python train.py --num_hidden_layers=8 --vocab_size=8192 --norm_place="pre" --norm_eps=1e-06 --rope_fraction=1.0 --attn_scale=0.0884 --tie_word_embeddings=false --parallel_block=false --batch_tokens=65536
Each number is 500 + 50 x the weight over its row's rms, rounded and kept within 0 to 999. Layers, rows and columns count from 0. Numbers have three digits each. The size before them is the row's rms in percent of the matrix's.

# gate: layer 5 MLP gate, 1536x768, rms 0.0722, rows 969-990, columns 288-383
# up: layer 5 MLP up, 1536x768, rms 0.0772, rows 969-989, columns 288-383
# down: layer 5 MLP down (transposed), 1536x768, rms 0.101, rows 969-989, columns 288-383
gate969 097:530438529488507500565343485424394450483429484493541448513523478539462526479497543481541412478532505536378466528542544425484436507514638615495507598510443394450504502510487462523565493399545553535488560532451475473432531522554587482486534494475383534531618492522597524458534545516492564455
up969 096:503453417507558500551519547447568591460500502462507448468495507429419455575460484515535510516515527548468536444448602509447394569554581396521566554515481570478541420522459498484400551500412490487423619528415463556509508462430500623427540494471530483396447505543580464507542462477470479535
down969 097:459490442519508546555619490440448517521450544513440615576510509500488489497375459390481595414550525550537538542533438490493490518547577520523525514533564556533457506522414497481446473531435544504487481473555446500504542534435503537520490457441469421498516501502500548544508334486516482431
gate970 101:544538517524510558545500550509508616475562550552443487503478528514601559409542510526550559424506557453395478528565548462648438564435478555508557517507491504583504486548463619509522498605515535427441487487501417468480448530505465487487549543504462583418491507422466495438430409538512528447
up970 103:389438490501494513522430473502459430492411531505469539494497462536443499521494488544513453532575455476448531469506576508485495529526512485536469508576439492499582464482453513560358545514557437609464517488536428531542439547561516551540544530481494517567510519496579519541568495555521517342
down970 102:427509617490580393572425486525557501483475516459498478540536494479536429405515548520534474453355529514398436536537500518517509524430561422480416455542560465469615447458534437482482505466491564514424531546518478606558460516511459517501486514573502511355466472527488457449510541521454594521
gate971 102:540462497557462528515546575457403404476455542560466455568354445497507510455448496568448521530528472521517475549533544559563546510512467486477421504484527552437532544427454501406480489448518469504445509538599450539499477526460477485470513544595474573566466507483520427521506491466524539558
up971 101:461506427501525570505524496553530536517477512519462462511478541486585468451523496404529537469528504459439467499502515410481485550437393534558512567558397404518460443520572508538501551503521544460506465537465448504465509429536508448553569519513559428550528457509358453498468500606510503487
down971 092:403464454500476517468560541482530459483441442516552515535875482416518446569518470686437488498474566525506464497503466573439555563509546513553455514499441498572541574468479498530595491602455512502544542500549503469486523498488487539473552487514443514493471469480545594507500490507559495501
gate972 100:508512533467519471527496559552431499404493576553547577544583603564480510498531576498539498425478471404438579509489518527470481448550508432572536530478576484502442470550419504481598460461470605553466453355483476562497523440511529542590489490466482505548453500519607527498558457531505492593
up972 097:424486548494593545527486482470418476513517490451450495390471485458555486494493506447512471416523561477447550573525541537479494515408538522429507537496492445525447608519469426541542555530559403423541443532527453446544550570435544516491408566474455502572519498474469489505490514456517559463
down972 096:508429458486527460529574550505516480492512471487517479516523426436484545467519432491495520494596488467360518481425390608609424486487483470472545577492459519549457493547491529462511524471536512557489462525570523463589463531554586520501448583439464474508433543440455459470464510474475494506
gate973 097:501473508513549487523592516507426463413567487385589507531491489448551483487483445462514491497507457521560457518441568522412546476571455534482622436511453542511518429457464545385533466455459557520521437451533503491474546564500569558634447481487472529528601590479468532473507533490463463616
up973 100:494387553380484502490493466489478449629449529466549432517511508431458513490541508464506520494482460442493532508604464462530547546561374361405528541483516414499465499548429543483512464501478487444573514460547492456454508417510477496482475578541508473463545574436478567644519494605531499540
down973 102:473539496622523598568505489580577619469541522453594442435423490553491518534531541508445492566551579499514434574484508486518525525559527441400536524491480477464456529539560476563576501426488498479476494512465531398574557484505516618472496470561560593475495462492425478517511501535422499423
gate974 098:514553464572450546493569453518430587503492442461409571505553459365505481515506504561496564457434498534508514476450547437551484528509533461506460430540504570577554495520590456494493514507455539461429520456601542496449406560506509561515430469568404521539421576483512464473532486552466532460
up974 097:421501500406569566455561462481442538455523504496484519526583487464563553558472585515508498394486503450430496528535439641521487529483468518513508486432568438557521554566471520501410463466477443601508569479472481479536575547444501444590481485610534568549443507536422545556480571415530451491
down974 098:499440504470502505496518501453487482430476517586517527456616555531378518429455508476458463535424529529465549458487557507476478568477435494545489477491602574456502556466457478456465524523456539454485560516539511570556389445488512487530561500495515467470515502517515470607557498447510484498
gate975 103:550532455515485517494477481533503508474547540629517513401522490523529495496431484487511507553457538558459517549473551442551501481497520475488515482560383443498460512580453602567416530451508445570509386557468469575528498407516347539473508441518531501443445474542505492475520577505501637509
up975 104:468518413541503444509498495564483547533520462508574498487486491463488419581491545567518508500437583495456550485575426515490535547343578565445457496539495524498450415543539523529468464441450539483431486450462539485525563428491486456574448456528527554515509535562447568518513482477560478530
down975 102:526640417486536471468503599510490585437518618522495577607621579441500571462499414471513521484526493443535482556486505589444461424543491514521489428490512478439538603442510499539415500486577502508526565486449518441584462458507367560480553508489481562508456437557419487570439503571495622572
gate976 097:565503460472546461494505560460544594476588429509552521518508530490495502485525507417523570496466494580405442586540548505556510556487493470517542449505539447500504452582456516538550438460491473544532517492494443453448428494413548501505575534394435480447509482472566460502551520473454549529
up976 098:553468505561458477533485515451433384572521542457426491496507534511555532473587554491607493556511503378519479515532523470544541531475539516501519456507563490531507454505501481432481450498525515424519379427473461551542467465510513477509476402474506586549488438575546525527401520536481457439
down976 096:553539537480443482420445559430475540468464557492522486413577471427470459457516523490521500540442470470554507410546535526516456506521495550506543501533422407422455535491369443493583379557597530453463526525505620538517465597503468568568466483508486513534594562569487500485456389495601503507
gate977 096:398447475475509427511509508499475452541451548490555484480463519497464530481572517595500518541450423509540448464533473409457528582547439529492520474466514555543464494491463498514516504439479469404538488517554514512482518503413405551532450564465576494506495531477521476484467416377496510497
up977 092:440470508469471551595610479359500533536493563524549547471553456467468590489464491525485480524450599493538545444562526552596533458500388511543437456567534488420442472556543458488470493509471515480457430526438504538480635442507433481499458515523449454468638578474476531441448461583525568545
down977 096:460383516529420453517447434431546442538505411470510527619527502508578475492548535586503498496431485484516535473555492479509499568484545566471486533450472494501567442515515480535556599554508481388388549567537456532541514513479569510512475496445571465520393471508478462526488564391543425480
gate978 101:448498478420574407455431525503537605415591535538496433496458512526458465544520487537563485524457450541524448506591571464514528487564478580420572506404601417489496444533572561476464513491461503444525527510486559501497600527492489414433600518455428596540420563548571446447423461437531421514
up978 097:477433333515502507464588602481464555626525435598505503603573512554535505455513567490441529452458479462496472472554587517539456539498503457551556477507457462507505532567485451408486513519465466576507455493502484490450522531583378553545412521529501473497484486457463619541589522502494489494
down978 092:476504572567569541442406506524518529471614532523492498508833413448479424497583490482441476423460407471473531505601489507543423525471549488460466572532541564467515497471496460539453511535489483566464542532477416468543525490479517599561511475561485636491526531468515514477464457483532510549
gate979 094:499595477438527458518472447478550575459545581515446499498504555520474439545507487546514463547562600571506522514561490490551477354555579543619594572503543450582672469582434437459469470536422496441489572534535501491467472527554556521439441462497454465533571480532515511531503540446447479408
up979 093:492455530485455575487455510487460481527482585489487379493467503494540580576472546546470546439514482543432412602465533468554476578498444407518453547540494443462400519450538523455499465486478513544530543506522481453535560541525545509564487417479644594434546429492521477501579491460544511534
down979 096:472583646520542582430489419458486464481514521532506458460575507494464463420455457581426483500407555504540481494479494468431533449569574498365491531490497535490540453518543499560481527498561522389400510444529564492522482430460443513438540479491479424558455504555458492500466477550442520537
gate980 103:569361484481515515499527554554546542472360576485518487449458526489528608381521533497503440492543566533528475530520545547541508550518481488470475565465555533457468481512539463527584469555397466432515559542559482452484440547548431405432426543489549527563473465503457554488522509554546582462
up980 098:349467486613500479494495512532533560469568487522452506412494461448487523543490434466470540610456619458523499491631588471497516504475458492451496448518575458457523463445502496447471501569530570473572507512519517461454491535439434527565550549521516525468549646492505507569506539499432458630
down980 098:436479517427454505545497554430410453485525493496562531520490498503548487489384478526474479504541444497454519549495542508386525537432550535410470492479572442494483531546479465446501573506446493575529550519413470488469453469452608518419444449502531524471549505526470400488497454521545542543
gate981 093:533528448661540632504442537517451569398465493454427531562475530480518569460480525493472482493560504491506565581512460470497512522519600498509504493422474432506472563418525540538460458454358524574600524463535488532502551475451520526525486569526520448513479402447513474509476455474427462431
up981 097:472498479501514452503519560539494504507510522438586459413445540556536519462501450495547494503413594480518480496572513560440452571394448534514551455522417385515533526444507460456554547433437439445519493451506452619510512490625459522567544497432521508464562536541534445490504504516487485549
down981 090:536517601539521502495540524427445568503425460527554516514520428464482466428540528489474507546440412556494480525500540466433583465419498523515375545444460487475472519497522414547513502478481607438467553456566552522528522550370435458489421478440553509519600632470538543387494460586424472516
gate982 101:492558416609528537432505518523528486488470522554531519465481494554491501557449546583549406639503512393473426504533524461493511482486429455493538464564449462488530506466502521525454581395539545522517529470584539398452566488383497455470407589515553497433560480415492503472486521474540477599
up982 102:516531496465491548562567455509522585552571453401588487477421588436450563574484463525568520467531515541455485448535457519492517381520576516521537590505481466474434515479434633539600515549518488539525558516579485559495541550450531545507584413469509595436566515496411583428488535519529523546
down982 095:472544460515470439592446450555561587471498459543559532488511552520587536560526494533436459516465518526452519530522543514502449574508491509494453482464578507466398516597541474416505476531507495549475431463466430484513503470484505441435610418612440517496503558476431551489490468436447488494
gate983 099:570444412562548481543520518424449480532502497449531573527503444570546438517534516424605510430520529560512524408507572519516469545548542554548455497466509523450592509447496609504545474519559551614476532480496512479545556435534523550497564559570509492407375478493382507521437555571481426471
up983 098:562488419431535526478408422496470470511536467448417508459532417575478486542523480464566523447489438475509568528551524459452482470528491510467428490528483435560540491437429495444470450486506553568510391470551596488441608512429521442571512478532430614512478452461435506459515430472395460490
down983 100:369487550452575515467510446471492550463513526467555516568483558533466468526519556483417495489502483570518522485392485525520535486581484395617552481461529516461467506567471434465469462411472457512528559413494508492497592402446521400411515450560466528442451521613555451566385513485574477497
gate984 094:458557548486537523526499512522629576658544455530484475454484510481523502402558549473519535540535532518442525474583444452507427489425451504516638444562588510500504501527538480556556527446474485421432468478476583502545535564523539420496404498509543492337540511459588539511505417541584449514
up984 095:422618488508575546563487479517514513571490506403575476414531488443495421480496439556488477578504559432466582579547536406507528509474464540651565521588610450472479527432491472515532505536520400530482595558534470575451525473514490416460470471569501518483505453521498575475459494542543469489
down984 100:482473557494501549549517546622500568466591541584521517498532506507456615543530511422535511455487445583433520502488358469455517508509486544500478492495559537643520416484505423561469508565406448518372501446504508593537487471559524467565457504480490482492612514616549535514438500451439599546
gate985 096:500544452571572453478428461513462566467513491497513561468476497489514475497392554470449537610485527486530488527452514441488529567417558479497545525538487449439451499506436431565538446536430496486483547492454485570578425484382406477533468643462408573495444454482540429446498512434484448504
up985 096:453530518555613393516488515564471497528433544444559514522555488520469553494459544527439597538545442458579535453575523490531585562512495452495413588427508568497388521483417484484509524516445526436518423414568535514482531503578487500453444421493494540427429501449517557557480481459420492563
down985 099:439540602500565531528498591417627525570503516533519437486426456567477503482502512535538465454435496545469536505512493450593440430468491545576510573488497467483528574471525537591519514539565493464504536548536466432602526594549410412507581522504430578497528492440504481487569451543468490503
gate986 101:401524476519476479555527550436486427507559541510544482503522603479434427529431455494441484546486539610514463477537558561514496534510543557449449551528514518463507464586456409473516535501554415468423504602462504436497497493438482529488514567472580503448468468532566527564370578482387532420
up986 099:510482511447419450448485450599499443419480519459479503639449477423482447458413546557564415538498566483390638434463443498508484481491435511489412519445521549560435461577497489542449488502497495591511492425463437630450490574630537558465469535523498441507409516531581397503467439414534464571
down986 099:552516533484491583578393467496587520525485508527450447428481515431592553406533565444527514508549512506513434512413587495409510529462463459611425537483446406516495501439375556555525603511568526502553425465513476507515613527486561494460469511473489498525531551497546483473530464459478445430
gate987 097:403526524500485520547514507499513523606484470486465547468423543525548441510506587531400504575525548530560476487603556548508513623418513517518593434499502456480573453427486561591480522516545442371429528520469513518511421532475460552485411563419401502480496474524471560512578636533582503520
up987 102:531432542474457474456503470548537506506517468467533591494477589440552508571546583533482506436490558491624421472446600447509494527436470511579617477415453496540416521548604648608477421528566409437442550511453531541499432439457503483376513552444496474514484471453610529470430519564497444512
down987 105:522523581501544524515488527432467499518499580565548456563463506582518554484444508568544548494462425518497500542490544585508471504454572482451557394443541437517468513500548547563540497521448506489494417468451492468507463580488500596424534563482558502451509473525472447530564536460562555515
gate988 102:435487473441561552581559519470534465477490528522471501465556494414491451551503499535564420473501524427420544482462491620558461500491505488450567441470468514461471542501535460366340418436512473432458457528443421513486539520475470496487492487601528465574440448420552489549562559572481454491
up988 103:414524445473505477504612496494498417573515561443506408524546492423532448432558415480558528539458536526498500484385557471627547529440491444508558489478522495601470437458478470525477549428481515486387521451439394441524477485512467548463463476506543525476570510411516483536403470547474525511
down988 102:468557442532458463471507559524494452546447503405468533544467540460497517502565526538581445555421523432527405548453515386590549451503575497529564590496464509536384458366513564573415565440587472455429486575527535505467412503442533534471473382472522585459543450510459416543452545508564516460
gate989 100:567482482523461537493448459512546522377545515489430559611449540443453497462419545530466520514491547469537445517458537426548522473495510615482532519500442527492447505547504480546480577423493495477489472465554530550560500500436511594525428558515449518539483383462505477521564488476501522511
up989 101:531501513487404553544551472394598493526552469569532501451560475462497485463501494450513522569483465604449490549418512494529540494534593481503572523463411422497468471440475457481534420531415529522512518507483495528473484433490433525460411444451485583478538527398394618467526415502464399575
down989 096:524531592506447554603516467534507483477452564566557502517536412388528454484452512583421536609594470478482502476480503500466466505488558534538477515450454462522501483564542532532489495484440517568476466443511600510471604442465449426519530563615501409377399478450482589523494502483508529532
gate990 102:478593475559503481532474541463522486493499497424489572474452514461501500529479452481455464514486568526470487523450523506454525559496503491536568535480528518529469476471585587535612487627444629484545454516524467469488517573544492416548497472481443444473513434448548460590450560509418479472